{"hidden_act": "tanh_gelu", "schedule": "wsd", "max_steps": 9881}
Each number is 128 + 24 x the weight over its row's rms, rounded and kept within 0 to 255. Layers, rows and columns count from 0. Numbers have three digits each. The size before them is the row's rms in percent of the matrix's.

# layer 4 MLP up, 512x256, rms 0.0881, rows 499-511, columns 96-127
103:163132170132086140133157164100135134139133125135140142150100150108115185129142118157096121133134
107:094098132137126140110155124132146141152145117137107131134141133165116140098126127171116149139140
093:207167123139089141124151085114134124140127084142089118139111099154123171134129160120086151179151
108:165100108125125118146105134133109165135084147166135154102139142140107113143128131150088102101146
088:142132098162067113134109086139139147115160118108123109123177132132107171123156057122122077155127
107:135107172139080079099122136130119102147157139152111167164157120145121134110160124149135141108147
084:102151095147156120124126109115129133154103125191106131108133120098177132161162120123134114131124
097:150118107153142138121102107129129147070170131127132124096092089096130124139125071120206110201117
099:125133134144089156139111144093105110111172096143128129133143132105143144136065147123141126149114
095:152135127125102143087133137114159142107138110113131121102120132135118164087146150077121107079126
102:114104155157112083129151115124111080102143128099153196118139126140128112101101140134147142069116
100:129127136095072139143106113145170118178116180118141112141123118140104118089109155120090130103101
097:118101091122128132150148121114150146128129144116140162143149150122149131108116172147117138141150
# layer 4 MLP down (transposed), 512x256, rms 0.0848, rows 499-511, columns 96-127
100:125126093124155139103122138169144174136120143095146129141161151141133114125134126130159088137122
113:151134105128102171067119127127132139163101126124117114111148124121075113126158140134180116129168
091:099130105122101107116162166136128153161153135167116086113172093144147119136156129128104146161121
108:140136125124124115152112172145121101126120140127122102132121143116130102136141155172096171135124
091:114131146076127138112091159128108104154181111174097103148094107141152104160108106104115169123060
103:135155115123126135118142115140128125107157139145142165170158147116134108124139132094127178147135
084:140117148108085138133143160114134138129124114070101167094151112128103143148127164154130085077099
087:112152155099091110143114177109102105126157152094129092116134106157118150152140092190111137135114
099:133121128148138148108089114117102119134147133177120108134086104118066131124139166143106153149124
101:114128141149110121136088189138101116117095131115141132146115148101135105135104130137128129113114
106:168123151161141129116118138103141109164178103104103099102104177116138082187116184135137136120143
097:092139144070135105137124112149117147094135160081150124160103130115127134139145068127146147151118
103:142121150121118097148117125120127133120069138128143143107158106095080141145122128105092072148155